Weights of a small GPT-style language model, trained from scratch on English Wikipedia.
Training: a variant of Adam for these matrices, 157M tokens, 4801 steps.
Each number is 128 + 32 x the weight over its row's rms, rounded and kept within 0 to 255. Layers, rows and columns count from 0. Numbers have three digits each. The size before them is the row's rms in percent of the matrix's.

# o: layer 11 attention output (transposed), 128x128, rms 0.207, rows 20-63, columns 0-63
# v: layer 11 attention value, 128x128, rms 0.074, rows 21-63, columns 0-63
# q: layer 11 attention query, 128x128, rms 0.0516, rows 32-88, columns 0-63
# k: layer 11 attention key, 128x128, rms 0.0442, rows 32-87, columns 0-63
o20 068:143120084133149183141066152186132104170135112136108102145156162154078108084077134102128069129126129122145120087109095159127149081128130170170170173140060173115084163073108099150117116131083080
v21 077:167144166175062100135096124103169173121157142136085123112081130126176078149205200123103084144176113073129116086172084128072158184101119097130129109155137162110115081139165140144119104112055119
o21 060:134128150088098143132149105142119211106093142109158099140128109092173118152157163065103085127232110105114152133177155074075093165118091092107117124188151136107143101088119061184143122161134112
v22 082:136137124127092104175072143137193096156109167140146163100107146136145126144105150128151113072115178106092097192080146133161122135203142151148093134132127118116160132117103097124086088163144142
o22 071:187149112129104131139050118061120069147114179127124097164048086157110160123116158103163143108094073146170126208071144121145170109146126170172095108138083141107084094147115153121109145135117132
v23 078:098153145125091087109048144089163121115128142164154138120076126184178087121159174117194104146154122128077129182107125045131112139198120123143140106130129101119071058145150156077126086133077093
o23 066:112098123098089122198118134052137122141164130131104149131097049117114129138093209043182116101176125148148150183108110135118107112209116179129081130157176125117049113145130138128099176144116127
v24 086:152144116108100091133103082137146123086119143116093146161134123158121115131085072130164122162136132140134110140129107068159110186176118122106181144110099111154138111122142133158114140154049131
o24 071:103114137196130104157105126114115109132146120067084095133129102137077050157096054097147077116212116121142127119203122145089126122179158092149139155117111105133101077136138126105128075128131106
v25 075:107172095134064108150111052154159156132114153145097183169122115145173144152145168152090091199115100123107102123128134068111122214063076121123151080099093121167100147125156126111135134136113103
o25 066:073152108134140097141163085117123154118112139171160137105137059111127121124179077108107128167184113117134101070152112082099088182116123112169029115071163156142117126149124074115167115124223117
v26 077:129136135127023100149109223151077128094135132163109091123141155110073103101182174109119139124171116075105084135150143136115156179144136088186160095162141163097155151134137071070132098118081081
o26 062:116110134079104196135089184123126127102046152136103114122124132083116130145139178025092050112125104097113121152136182064138101126173042112084133116142125132096094126138125134147106105137119129
v27 088:128145115129097136138106110150071094170225094123050154135115143118077144112222147143115136128128123104099138203053156117165171110078125124139112115119152100151140162143104159150121150121154188
o27 078:113122139153173123126135161125141111098183159140147116145104154141117109185136107126149177081164107090080107213080162157162118077085122155120121101074167126096125140160121158094116146117117186
v28 083:113156127118177113090168103155134167177124102168151134119171105097153121209113171148133148101143189128123107118140152107134152131101098165127096140178125180137082130179107136114110102114126065
o28 066:108152138158102110111130149135152190130114137156171136145155071117130167126195166185138175129196200130139104153118148133126147114128101118120126097091117168104113206110101079137127117100126062
v29 084:182110112080135180090159167135093176069122162106117124124145156087148157122165140128068170144123149163057168181111160171161091131047094112129123097156128075126120166123134128196101102075141168
o29 072:134120126131147119154121137157092100162104142064173136162162154143132118109159129123069166129016127140090165129044158158143157189130158164126122131070157091107142100100158117142103156137137154
v30 079:191167176135073075188102154086097093140162103124100136094133149134118100155202127137103054141160112106159153126159115115115221140140118084106123080149116160093110105159137121077136192095032069
o30 063:149112156132136118148120146122099163101071143092104124129084132065166098162108148053155129102179173073150122197147143164081107110143075062073141116210153102115121168162127094137127122103146088
v31 076:131136168144149120138117160103103046100123124127166114074106126124109131146155154093120146087150129131065178191096158144147161103166166108149113120136166164077212108140176111102118150142109129
o31 064:173107130104086148106074153088086069139065149123084139122071145134115158127113158060166117072110179135113191227085137177149159075134167130142194141166159121133140138157154170138067168126096134
q32 073:068215130145138163146143112086181133117069123131151174154131139154139100133159144149132132139161157103161134063105152079080092155078110170105093120063113152142148111118129089140133174148108149
k32 098:179082127105145142087103177069091200103200168126104175126101128123088153143087138093120154119119150110149160104118133157194127084108143205130122115152087102112148133137137144100121080190094117
q33 115:153116128120170089143071094133113104145146127126093154097166174085126144139145153082161107103093150068098117146131146175158176155147138095160211113208168141163144174126141135153102093131117120
k33 070:115130135128116146072123098133102116174149136155142107157127180156071068135096127102154190133139173107128145120091136096201099104127105176136208117097186113134131106116164142144132127129124153
q34 081:148141160189176058118118141140108142174127151144115118086102129127078125096106116106127114166108125096120150111079055149197209131094114111124164151164120124073137106112194160061102096128120091
k34 098:155190112095119175176115126146147129174105115110080165147095196108133131114105179157159170125079172158114105141112189128137126137087153146120103097151098126123159142107095140149131047214098136
q35 096:076192128097136190163176158122145107117076118135124124139142113154111096116109110144119140198166170130104162119114122108134041113124159147048064179052110132118147157078112111083156162190181175
k35 075:082082129112100152136178134055144136102145113125197142099145071159137137152165103096121116109172118138127195103121138154098098170153105121091145121143117135151127155104141138107110156142113096
q36 071:152098139167159121185075158081078123189200130143144102119138131103105090089100110110106073087113143114085175160129082145153131166102137100173171145142149149075120125169127169131158095139069146
k36 088:111145063125122114106112137081096170129173075148189071105137171130174068108083130116114068127123117114105107122171112114112120150154054161187121178116194092124126168112076091172135156113133108
q37 105:133113089067062200129205159125135161123086082108182117136119114120149150097120163124144163158131179225122115106125115143160110124153103142131087178106098114141128155100059129127190131097188129
k37 100:110115125111115114122150069179153121128093118138187064106175110175127055148164076108143157111195163102101113159065123119134129133133153058175170133089159107138141161131154124131134117069114102
q38 120:128106121139129049117113118131096107183137113118131164128121210105173134161140178141117092149135150133122153133116136180111177160102104118190207096186147165144099075161126104144102096100082064
k38 053:095112140135108109146035114098106150181126133072142124124097159105118126170097125186109161127018108150125148126162117145187142126147143156164131127043146108118069141131129143172131140161125180
q39 084:120130125192146124130132128162116122204155163136163138115112124130106108177116103147156126090163083114132129119129078144113142120112129069178109156154167075123129068129148126088127102105086077
k39 116:082088109148127103140138087137132057156118146096150110138134084120091136138172039104138101116168101093139165140087124142108146152173166136083131137103131177146124079118136120142119185033121162
q40 104:110150159134141082159095149124070115174106108072133145098128198107163086199143131142112094177167112162139122124117101164130172184115135097163173114158132162135125100147124069103129130112111106
k40 066:151136092170145113094080118152102148149134096141084123087116156108128112183131140155088155124090140179088107071168131117157158099094096141186189153131166099105146169112139151164094138127108100
q41 095:131156133169128090099103119115131182131132097107149175105141136147132089163162108134104118141200116151154152078183087112056172062123161088152112124232174132144082117148140120119103126106128089
k41 088:070139128135120036175145119102148161103145093132150121134121142139089064086103138129103142123126108203152094134142150137117050134157139148133111142147141096164102150153163111077153148156093123
q42 092:148157187108030187132127130165095082109106164104158112181137096101081173113102089098113171160116158126127104133150174105111104184171137141160082154081121132100170157059107125126134200126127159
k42 107:098129115125129146143141095117114140121157116131169113164116175151124193182155117119121070119120088145081152108139101151075178144186142170117089148126169168133139152066093109125128132170112139
q43 090:081063150143122151118054159100105071104111158150143090143129096088087153097131145094105087075069103151068103156090181116165089144097099155076134138145074126117158127143175152151085105169094135
k43 088:188112128175153188095148173136200060155120153191080155119166093141112131183139130121117142137143193114082051126053152108131140117084131160133177124136147137112127142128161145105113093115108102
q44 094:135094129089126117085087125135166115151161109118099118136101139136138108153106115082159108132154176160096139143153119161122142097110137099136210119072183129120109121170132083096053126115139159
k44 103:161125167104115113095145127090180110147109162138139085132124117154121088149139122100130157122117206111113180213052095126153082064134109154143228134120182139141095137133197122139136103147123111
q45 096:148091095162101172127108168173134132069076115116129126106129074095064165071080124090088131116057147169093130130110152114113149143073101159126113187120084097098154158084197164146137136189072124
k45 103:146134107117155153091136170158120098154156144178119147170130108158080126170068115151117134133162143103104091081068134107143139133105142152110126145200150131126132121053111139094132071192094134
q46 115:117140128135178062158125097119070119123157121139192154120209179141147128154139134149113160193182074134140096144150134141130092166103104105106111122166112120124081116150138110139103087134089102
k46 085:103125102132136070174165129138104121173144094186120112126114093173155102124112119151104083125095035132164027081135139102097158124111096149166099139169199129100145142112077143145161124144095099
q47 092:125138110130131182130120141134172105131151121135142084142171073100092180122086079186146156100047090139133096168051160067172093107144152179178141127124068096129110162070108172170161113164144207
k47 096:136117095133160176134144123118131093174151102166103102107182122134066074077121066126125154105131150152129109099076102118139100158097148142136224127064152114133108151164164172149168166126158107
q48 074:087109166108074080131128143097114116151145106118140115145125121144197145177149096140128099058176130128151151138092135140036097089114096189142107134159108093159101103143135124095128227165119141
k48 090:093099174130114131123114162024131197070177109092133148114126104124079121132114151100115097134099116138099192112171116172121113104139053210112131151151132112102134159101091167105129149212079073
q49 079:052101129145136150130133115150131126103125087136190134097134138135139118161141118145105130197183105145172092128097117133108055184116155183112076099098121144130195144037128108150089108164155118
k49 082:188108169087140130177121100138179123117094128060129159094133111145129120115140111136126163114119161144114160175071137170157165119118192099106140095106085130172125143165174170105120068133119118
q50 080:093193116140146166116188144109162103096076144113145100153148117170121123102127137151138071186160138115188139119121140125132060106094121153051043144031133112137127160065107081061168131181153158
k50 076:120137155131138172117097135091134155145106145019161109108094091103137172156178118121156094141186130105118245128142105151146188098163128093102142144088085127103124123147072166180129173094147122
q51 086:127111187112074086147098134140115093162155125085102125157084162112187127123153164139112115106119113095085158164097160124095115173150084145115163098129107161125090096163119135210049185119108133
k51 072:139090175101127112076069126040119148065147156140170101071129129109155106143095125127109136138099130099129185143211109127189138093145106122155114110063081097134111139150128139129127144082180146
q52 096:077158100084125117122168210111115091108158117090118076184124117150097090098159103111119115136119172169108146104117132113146105128116141155094142125089105137094111180117101093165200172171100168
k52 091:101142076140096157156128138075117159128153074107194101105138136131152089131132128107107119103086136141058152098177144175090087165142085076137147150148185107129114166118069116158139128188132111
q53 106:129074154149069089119100132146092132205144116099160130128112156092190133117152138134071112114091140147106123159125110149096193163141113102196172101199150145104095074173116114148108064094081085
k53 076:130100156079117081136061108090157133112116146055125130115132173105107096146130126145099163133033183157061159119110149146207125113118175130173124150073134084115130162132152121104157113156131153
q54 103:118169120108088116095069129135167127136154141115090147153060132115133139114161149124138085068134150098120176101116148129132218100139162107139163109176188173173109110127143153141085164115091091
k54 093:068167116108136142179148113175153135124076097124172088143121159128093114147103123121108079107138130133074117121163097124105137110181133165098122133182193171120137153110137127137123163128095124
q55 141:127109120109101198147175162103162164101095135120146079127132068140132141094124133136121130116101158146159124146131116139127124096171143155075060139061097087108145187077088119153177156122164144
k55 092:121154129129142142162109169102125218111129108124113111103101123092149046077097147105108078142127089131160140101204139127087083117116044142134096208124090110077099114162085152163173193108151099
q56 106:137108150154063091103090128163103106201138107096107133126087174117217123163145152139128092108128119126137153114113145130073193142131158109215195080186157175141088089160107127153099095075081089
k56 065:111132158140115082158165095126110072160140129085100100141107189102105153108132129144140153140041148177142160137155136124206116103126138150171183107125143122151125125134155095132101140127126131
q57 100:141094138160078147109112195162151131089112155122109108129073108115148129067137177068103170149136136132086124136111208120160137141161106157115159152106057153124100148149100126210109086092111121
k57 097:089112118163097153103151151158182112093107150112132084093130092138150114164144094093080066178170079137142135131146130107099125111131075089126083182101145165121111138126095113114090156065146122
q58 092:155174120131090093107180081128118133143124153123106110096157121163194113154127143185146138123113124113122107119165093147115056120133143092110113089164140094152049108101092114146110185115123153
k58 097:116114104147132134085128166137133117148140125178155080107115122125151151127117134140113074123145080096148110137170090082133162090197137147155121123132168162093107110158103092191133208069177140
q59 090:166139124144143123098136158171131094128108112095094128163128114159116084140130125156151168109091152189112164093100102099177154140193143129127208079139072142134170117120078169113129149077144195
k59 097:169106073122156134137139166124090116151152194154131120140106131110072156140088094125130135101086139137123066087146128180226121114153160151086123104168096096122141094134146136159123064132117176
q60 108:134115151155135162119107101087126037122126171151107104168180134111081162131104159124169145149062130135081139136110168117189122132093138118170186082150137134146159118082109177138154059120078158
k60 089:128151120115148132125109094170111106114128086154161129129164142172139133099181122118191145118115170086041130119111080154136169137121166113160171082129158099122164155114140122141097080169121090
q61 135:157099123146117188091150123133135107085143094142145072143145049149105170079068081160171154118063145163161113105126136064135095133177146139155116120091103074089161139068113174107168133144160166
k61 091:085127107107135122194164099146087110177118120106217111195174168201114090087148112143151193136035124104096109140099118116140129151124116152120166116094137093131138116109143136133158077125173180
q62 093:109125087158120136078071170104190174042100077111176104128148128118069158087116135112135140114101208167127116093139210095122168045108125111120155136159121108140111123101139151139131136134098123
k62 100:168152143145142183050100146124144144172087120154144078130133099174137128113162133156123122207107156064140059139106092086129157084097044082152174124096102146085143130136087137175154184051153110
q63 107:158134147117131105119097118165138085156140178180111138144195180132106115118145166161055154148106064094130139127092139161193183176126206139184134101174125166156111148086138135142107110138109141
k63 090:083140109140158109116112083160037156127196099133195127136111119136155140107146093139141130110162101106140162092178050168100181210132191098165108104086135110127152122148140104167085172127149142
v32 066:076129152129119130143112139119150119106128133125157190138125156134152116154145192116176138064131095153158161202110148069190091143102098136111097044106110155175152158178126107152125167097158138
o32 062:050181112096173148128142158076164083152123135137108109155148136129156096133109132026098105129165163171128114079094126051140115073151151134150085134113098156168158107111153176140123112110121135
v33 065:058101112080154151176105191122094199059113143167120198125151117097114087149128154090089107139143162067083171135104128128162157177120075172133081141135135111155103071091121125163135093148124163
o33 059:142143142129151183144148143138104097122110113144126126140224180162094111153095119171156102111118188114117151127074175132150114050159097133142213131092098143133118152191134134121138145174114134
v34 061:116179119159140085082088129144108131104129102156152167176154131139160127141143119110159129097169096105160108113115138118131132152148117159079062116138160127132133156129123123190092161133194142
o34 064:147166101134157144123112142078166085142124162167100138169139121094083097110140135048128130145148125150143169070112093143126162088109134092158130082147110129151181134137132176194099168131136110
v35 068:107114146134141090132140122110101087175123113116092128162100138121177141126093107152071100181098148063139083147120139161105100082077104121156081144119112136093031187128182122129160127113097152
o35 057:174127127134068108123099095140138139141157128108096124141086083096143114144130081212142155112055092141072113139107131113157179182087203102176111116141173089125133134095118096155136120125203176
v36 070:122106114106100164143152139102130146121135168123082072098115139151128138106135164158151139093131137135069168159120108163092123167205116103147144143164067149097180098089141106214146178119127116
o36 066:154139140109111111110121125156037223148117107098197115117172158114130131115157113174143111076150134190120135137110085135147109163129106126100155166197128122153145076093191111102126100139126083
v37 064:152084119187055159127154116109135137121149102082179169110109137137166124124133125100116140119167124098108064123117139146175126158177110116130101124077134134108164091093083110112153171096149154
o37 060:111133114138152125113096142081150055146091121144173091162124138155146167160135191088196105181121126093193101128119127133168107099105181114135149081129085188124106159131099115146163171170126062
v38 066:179159101104111075119153114136125096152106108163122150172103112142085171155145175106107118107144158115109121111126195109086159093105163154100085166173125122146187142146125090066124150121131156
o38 060:154118146150118127087132112049157119107113165169121112179163204090121138109162123096158154089118055113143063047167074157096152109110139088166114098168131129136187120104161178175108096121144192
v39 060:130145104168159145086155157144154140072077094097150148128180101161099157153164135082164133129151103126137142091132118110104164143098095149130131102132177058191189078113083165071092162177135164
o39 057:151128117159159136102121153074162089110107118144106124105165103181069155103142131059092151171180166089134146121192091176100100108134099120094179170127095139148161175164170181113079157144111118
v40 062:139212111149076092170115147146152110206106082126089119124114094182112184125191106116114104159131107128146119113115127110150138114143169146104055091063152091121134126108125141105127142117092145
o40 063:114140160141109136106124145122121070139159193072136134090101075137133187134174168045123183136146113085097127081156185127135182105110129106130129140181142133163147230133137168120081158126129101
v41 068:170170112104093121186116091142124146152134156096113044121088128080185081133135140119138162055161131170121124103111136062183120143138149128115119095140157108173170145214119136114098159162194110
o41 064:105136132141108162125130090139148148188108169128162132123114160164218085114167159053135121159118137122123119077132169116115132053138078178111106117140128133116125142147122180168149091074047162
v42 066:176119133153109123105138058100079161127141168118093048122126139097158118135080095133112125170091178131117066120149193118131093186107166080169130181141089131148106123123145090141133123108112181
o42 062:150063133176081122180111083148150102127118138142157120137088188119165112110096112250176137099142078143121106142107151155178163143124162145117134140134097096042122105134121067147157135111132114
v43 067:152182077166193098147113075144119143122127154200139158150136135157120139092147058142154102134143161118135168163140115117071170076141141129094154140126152133065033106109134158132158147143113124
o43 062:114169152116116116136161118161115106117100131132124179117125069120149106113137124137141206084050099166117121113092113189099144233174103155187133086163167076105132166107109124112110106158132144
v44 063:095105059071182170178163157146108132112143115149148151092134131070128078094119127124147086132099163079111183093150101148130094151148120093110164144197122147150113117140135169195155154140104087
o44 060:173104121090151170102140161183142167147169085120136125123156112135148085114164149192129123095080186181109190142091145123128113124124039161115138151086103151127130086129126095081167100139106115
v45 065:103158147156093117111097134073114142165139122134151185134115112115155156123145135148171103126136079163193107152099144131172109085125146140117161167111141139129141132158133131047121114086172099
o45 063:059150129150161144111168125062156094156095165160105147167109105146098046172127105064122128156118156081132099157168110122104120074105118108140067034095146136111120169138104161120128137118149112
v46 059:158107076139173108086143106082092146153086154145103094149075161133071093065147116134156120166096177169159147051098121127152190172134094139141157197145121092129108120100128140168146107105077169
o46 061:129129158136057107148130124125089167162108139129108177114120125166118133111179124171114184066026123165116151152123105164117100138099123188118208130113117127120123128124155078032147112136131099
v47 068:192212114155126095122084094213126114192175147100117058139121130101162097092108097119086149123159169160157139147109088100176134126129133120087120141177152098139170145179110156147099092110099083
o47 063:074147103147126162106088168109108130156120167109133124171100140183122088128175117016081129100125144126186136131139147127121150129155086177096135142186146172171115139127095161129114140085064151
v48 071:176101109176125097148128087172120091148101142116081095103088109117146096114108134162119115140129201103044115226145083135134137127151096121143078113115096127082100159173106144144105111152139097
o48 067:152096138135085111096147095147085207125133085074123085168113101093179172146142138171080132109084136138166096100131133142118146174153153157129131155132139143144085118116104112180153142105073163
v49 066:115152062072171124109181186132134156146114112152110140129122144126106149077150106101136110138101101060164176114141118111088149170095110082096167093140154079167067061152175133163136141152063179
o49 060:153120111108140133156132168116113120145171087142136138090091074172139104086143131135145184108098118118097161155140167177127141143077102134129148190152080106127110175163152169075143121155187134
v50 071:144114126111108090125100068128125132124149074133066153135146149119128153117180146117089139154116116110114132120153153107162163074161174181126074168154113103180214145150138122087162125124174153
o50 068:108175125087160146043136173034148091164158152184110117188176190139093144138126150097097107121150129107133101096124120113100126079082117079159093119138159152168145129097127151098069157116094139
v51 064:130130103086132142091154163141097135126129091089110125103155123133073068082107133136164130140101206140128102082103085136068132178112157093137116113143123087104077107131132133122176142126130093
o51 062:138073121119102167130159079140128192087154102137119115082107108167135172115132137220174164147130098120113134133143177133163125159140145174099200160067072083141178138166109092070125130185171117
v52 064:191145093111136092048162110136154115162136128163155184162125128164094107132158104162091118180138167142080118146147109128143132128077100138145110151169125159166150204150111163101094138134082155
o52 059:141092139126102111133136153094180137064139116121138102182129118066111127127164156147044155068087088122151074104109127179118107135132124194167088150093098140078153050108147164108136106117157130
v53 067:153188141175112116075119159124099089119100084168146160112119118043121076139165159134103054144107106105073198117101135146098174170157122137150126159159128077139115146149148183145138146146090153
o53 064:141139149133170167110088180089151123163151160113110122095139075139091144096103103175106190143113191125097090120162160128105095099074115126059157119087137114115205153186069119182099156130142136
v54 059:121059131093134150110112061114116135120163133133168093153116136100173153120080119170082105129118179102146115139116114145085091160146161114146095132214123187081080137156155137195150120094141125
o54 055:151092069116107086119099075119148186134162089124175081140107156133149080117163136181097107109072072189146144132093107150181162168125153115115114111122081105139118077088068099124197149137134137
v55 060:216155120115098071101168113070142137183083117129098131165124156154112182109118102177108090164134088164144137128103127165083154091138174123161111135137110130063103169152177120160146110079105143
o55 057:141148154142095064155081134093115122114119143087178158115111107101121116159147066112147169055156038119069082142123145140123168158133187120136118098174172104108191122071136166128142104128179133
v56 062:133155045095126138102154142175130201114149135124131160139094113097079095107140120102078143174106169062079172112118123162086137156110073129107123096179139138147105106150139175163124095138127153
o56 059:170116129108125149139119150161136124130185092173149068143127097171098114123166163149083126079027134148135187149104131112140145159101103175131170116077090166126142101129164167097151136183152104
v57 068:088231095106084114201148112163119140143127141164085149119122140141177143112135125132124109068157065079129155121102078104126159118161142156102138121130171117175079090101082119123161150163120178
o57 061:162162085167134133042118164117053077163138137193131115144121150127191150106127132125162168129126164173146144081112153174120172111149079110189123155110163128155080220143160116123059147170093114
v58 070:137212132150098114148148150110148154134182156128153128104073097171071158128135099134073097195140071162129156167126061122136170147109127106126121110080138113099097090177131126162121108106117074
o58 062:128165119120120142142095103167074115105178134103208136122062046134092142145135141086100099083058163105138097165114164165141141163084134113103114153117143135141129194146038140129147159155177113
v59 073:152067087063118091126112124167157167183162115115123098106131105147067157136094109106092154155131149120104033089111139153150137107109107126100079149164160170160169134118072106105113142103133193
o59 067:173097086184083140086146103136142109123167111163078159188109241172166163127188159162123116135066042101160152072145151131137142143106167173181154103151097165105124115125161145103104151112108113
v60 069:179124066155133115114066148149149137114099099156153163128189141126084198116108058134092107187133115086063144119102126151125160101180133141113148152163167145131103118147129138188127123101104093
o60 066:094135137135137117119136138118180099116110102075126149106158112145120136177144091133089154048122082128131154105128171152125150173164119152126163130172131149080131150132068150057086154149114088
v61 057:113178094135182151147130150126104166129159134176099086119118186099050094078134087159085099109091185102141153116153103153136137129107092113151157181134117088120070079114137167158161162100129121
o61 058:156113084137121126078142134155061164157126100129182160133085037119110064099130162192140129100061170159092119175076110153147097182116082164133146211124102094136109132108088091062162115182166116
v62 070:147139122104136116147136179073089139181142084087143126113128106200117183116158085117175138150133135139088073123103105140123136109084109135099130121108072106105084070108100136122147128084110193
o62 070:130076122190085170170148134124116084125149134112144135082065091128118072190149172194152179156104102108135135127145138150155133162122134146123150096120170115140180115128123142086110113136147067
v63 068:070172154153123140105171133108119134105141112146138136146108153134113133109106146166107170078155129149195140106148147112161103085092160140151132144142138151157151177182112131111101167159128119
o63 066:155156162142123113069097142081149117154116105169075129138128168120104107123112127018134097133150204137112100133137090123099121106134072160097050142095155116182163105078161124112130068119119129
q64 117:159186126128155056110085098163103104180152123130108149143121178131130126161109121126098123159174126102100115111100118148158154140112115075163183096193173139154083080140176129095073136130108121
k64 085:119123148140097175143151134106185140106069068106113123122113197140058135171128152085121087138110159125091152140105143105135126051159100179079157148155146145125147165130117133133153141162107111
q65 071:122195113153143131068119083164153165155149155121196141163112164131121151165124134149129136193172164165127144092136117120156162177139115078189159120185172137161119109085134121111120077108086101
k65 082:136104119142121115068148093125112099198144167131121101174090126157073105142122140129143139164093096127174120135112126116185103081142062200048136153148102151154124066103113093149159139165101165
q66 083:128168137085058106115149081150134079179176095073159136138156140143119112171132096138104108114175081113128124176143159127113136141161105100154139123132135116169061072076100129147068135114093170
k66 092:136145139148102118153137155104107131141134191098131209174126085136208139142138128182098150144070105129146139141147155151122139197080078112092111116104101113161128125117102125106094070152125143
q67 071:172148133161136133134163087152105092152112111114163071098117075138133114091111121149174179149088084154119167173121128114120107131142114124108094151072145021089133154175156177086132193157152144
k67 068:202176120131153150194123092174187125084059099137030125096156147070100157148157124088134088088144129118085072131128169138144120086109163061145115145135133145137149154112097201147123110118124066
q68 063:165135128132194185113158111159167153068111145154114095103156130139061155070149106122109134149115150164113061137113093116138146149108153175091074169057118101147138153115114189109162200152137158
k68 047:121196134104167172121103069083100157100136137108092091163129137115105170175120120074137129086138080113186112174165127173170121150107142127158141136201173144163185116133151167119049108167128135
q69 081:069137184138042126138102164107153159194136121071134152143103125127181087119111124080154130163131109097167202090154105115123110131107162093191177137196087155112092103118118139138139023093165114
k69 047:090110120148178156144075162139058106155108141122114125116100149123136082187054128147172133136102196138139179187106095171103208132122155119119162129150136106094090145220178104162111173135108119
q70 086:129144123157060073144084130096120121178139132117116134149096173092103113146135114069152110163146114088181184117168109148186154157055183104152186092167128157148110083119136136110126047101104112
k70 051:110155148124129193132025098148090124144109085157127130119135124156117112146121142120200145115156108051168188175139110172116187110140151125152189144137174124160131119235171112156128169155120134
q71 092:181075109079068174127175103069150160108104101155074164134152124106138099084162146145066076104131138097086105140178105174125124117148157084127107120184137107141178111130136115075049139126176169
k71 080:168099096120151128139158158152130160083191126186139153121099132121213147147124133148105141085101224150105081073142086141111093117161145148106101143151103138127149124090152185119094156133142122
q72 077:202143130126159110145132100121136160072132138093079134125119153178139139182134136151094096127160091096161112146132103156116100120147160098123111121124132160151161127152189093096140197122136101
k72 105:111129158148140085135099146132184114118088147100161129109118124144093160128144217124128118107134101196116090162075165132156133170099163154126091124120108155082088171121071119125138166150086121
q73 112:082176120148177081135068130106094139105159100141167095114077185131089161178143082142107142189159168153179114143120114144123129130096071144117113135059146134149098099136123141087153138118088129
k73 157:136181120140168110163155147099143185103181133121100081150087227113146135157142130158101134163168148127143111164107078100084131105108106083129082124168077182141145140043128112121116126153113119
q74 116:140122143073124137127157111141118100141181151119132115178116106134146165108074089153143162140083118163109103160102148135129102186144110188141105148070103102110104187113064112113198169176176172
k74 159:121153138095137147138100071148090135137132116110160096150095143090124127096115098097169150113129126086185186165075105159123161129110198135143119108114138143135114128168151128147146158141140144
q75 129:113131123088120130127130099085130131117122143118179116129172171140139136201145174155090103125127183108167097095124203160126157159139098094144101067149129178128121133131086116185097077096130131
k75 193:114143098139123161175157097146176093147121078121126112102148154127200137128177117139135078128123135164087130129151121131069130172167135058125122127100158179141119153137099118166090160054164127
q76 133:110107152144167075167182121129128159142158179116115156108117069159208087113137140104100117097128099077133153107119069154149070123128123125097098118120112121116115144137156137119084133139184110
k76 223:143139121155132118135149174157140085150116150169060167106091081093160103136099122141123111144120102173184091121161156109137083172073102070085089133152119127121097088130123117118092083135134134
q77 129:127095137157126132089093127103118133122185044124188095127181102168167134123073075197181142142119134176137124142139126148098139135113164081166124112189137079125109122114142157038118099118144107
k77 187:097142121127115097103166096117056142166179090149195082157150164176162058074087133143120202134066131137131092122125120137117070179124095132192163124141194077166134143139142105134117115133137126
q78 129:141045147159225142066106159114151102067115173205113146110116114086147138100117107107159133108134159128129138106073153120159148138090108165113186082134128150112180131156127096086153054167133135
k78 197:181134145122116139140154117182146105123061145127138159125152076142162130119184098136136168120145194110126091133048153130135143135075172071128159097108092125129162136135138132111143074120125107
q79 138:137173102129101127091107139147177147146146087107095100169039115106176127120118111147171136152160176131085091125097190127176092111142107129125204074125129117157095105161122118111114190066135161
k79 228:173122135121142129038072119136099102162114200126127091139085132120145143120142139152135156175130143070170136171125099098187170089127107125126146087082055143118137077133145122182122139050188178
q80 101:138119071142104152140199174099120159116064125164126132078145080110100128130114127125127142129103117152142128116124093139116089097103114172095097160075091119082151147139125135156167118154136129
k80 063:086129142129106151121121138074146146118153071132157149150156156127063117035059188120097139139091181144081111115159147126107076123148100181111141136179187077135103158133138104091137172148073105
q81 096:163121156183135195117148163167138167097076178136114078099105077116111081104128104128113141188081124138095127127121115119170104097137174155103122136075100134097137160153144155126148147146182166
k81 100:105087151149110188108165124048139078159190124108090164119114146121104157120108149116140133124070145191117187121140117157118112128184123158096135127108149155151083117156099118121087150166116156
q82 095:085137115155149088098113138148153149136180128084146113146128104150174080115169118128119116111118098082190156144126142104080137136135173127125102097158093133107096106119145143158070146129137124
k82 098:163152131132142137132112161173108158133057141118130146137139133120130164106140113139135136116194118076144079131105143109131196120089140098134115099141082119087202141102080159133150115115111101
q83 086:115122146123070060108156152106143109203162096101146155140124164115191120152122149130149084144132096107143179158130136151132150133151097103163160102203118127110087083178131136126098115123111081
k83 069:147079102107125093107132077132143129085103162124193095119154071184093111117177070145117139164083132058120113118068148135105109101123150146115139114084085116137166130099152121109198136077152144
q84 087:180095081116180121131161093133083092087138128149125085105152096121100159134126133184124158087108129171107069191124154129139108138168102149083062118077170053134140179150129135112109225150114146
k84 053:202142104096116131129152079111192126100096149130107096135151120131099162077181130148096088123119056129101051126146202113124072122120138133145103127120140164129178149045085128122175078087133140
q85 064:155100126157179159109129121142154134081123118163114093120144104082088171064153124108095118123097143157160086122102111150154176121101149215083098163077098132167142149145076156099186181164137154
k85 049:153151128115131162120096063062131149089127142120099112144133110100093162106125138076138124070097104107146088135201161166203077160149146146185146143160174151148166134113136164137054097151126145
q86 084:164139129131182167116135126186123136091104145165150051119145123102089179100136107124111154087112163201128076104083138130184175142126096189040096146063113106160147134111106164145192193174123144
k86 060:174149163136105088140141090074181150099151164106091113149145126100038193130136156065134147095148063077146075170166165116215075133137165161171113150128141164129141141105102186123091129124106166
q87 097:128132115145121095117094133087120129158154116121101166126082160131130084146135114117130120237185143094130189135143112158113139142071154069151165112159167153128176084130134096081071054084098108
k87 090:130160089118134172109141143126057138140165106157098124130143155138178080152112070143132107147133175081142166104146070131073159087132090073128162119170153109158150077150193107128127101114141115
q88 114:146106100125112098098109145057103143144147100122089157128107160124146075129139130112092100199167143093098183131151118167095129140082140060135149118169182144134191067146146098076061063082106110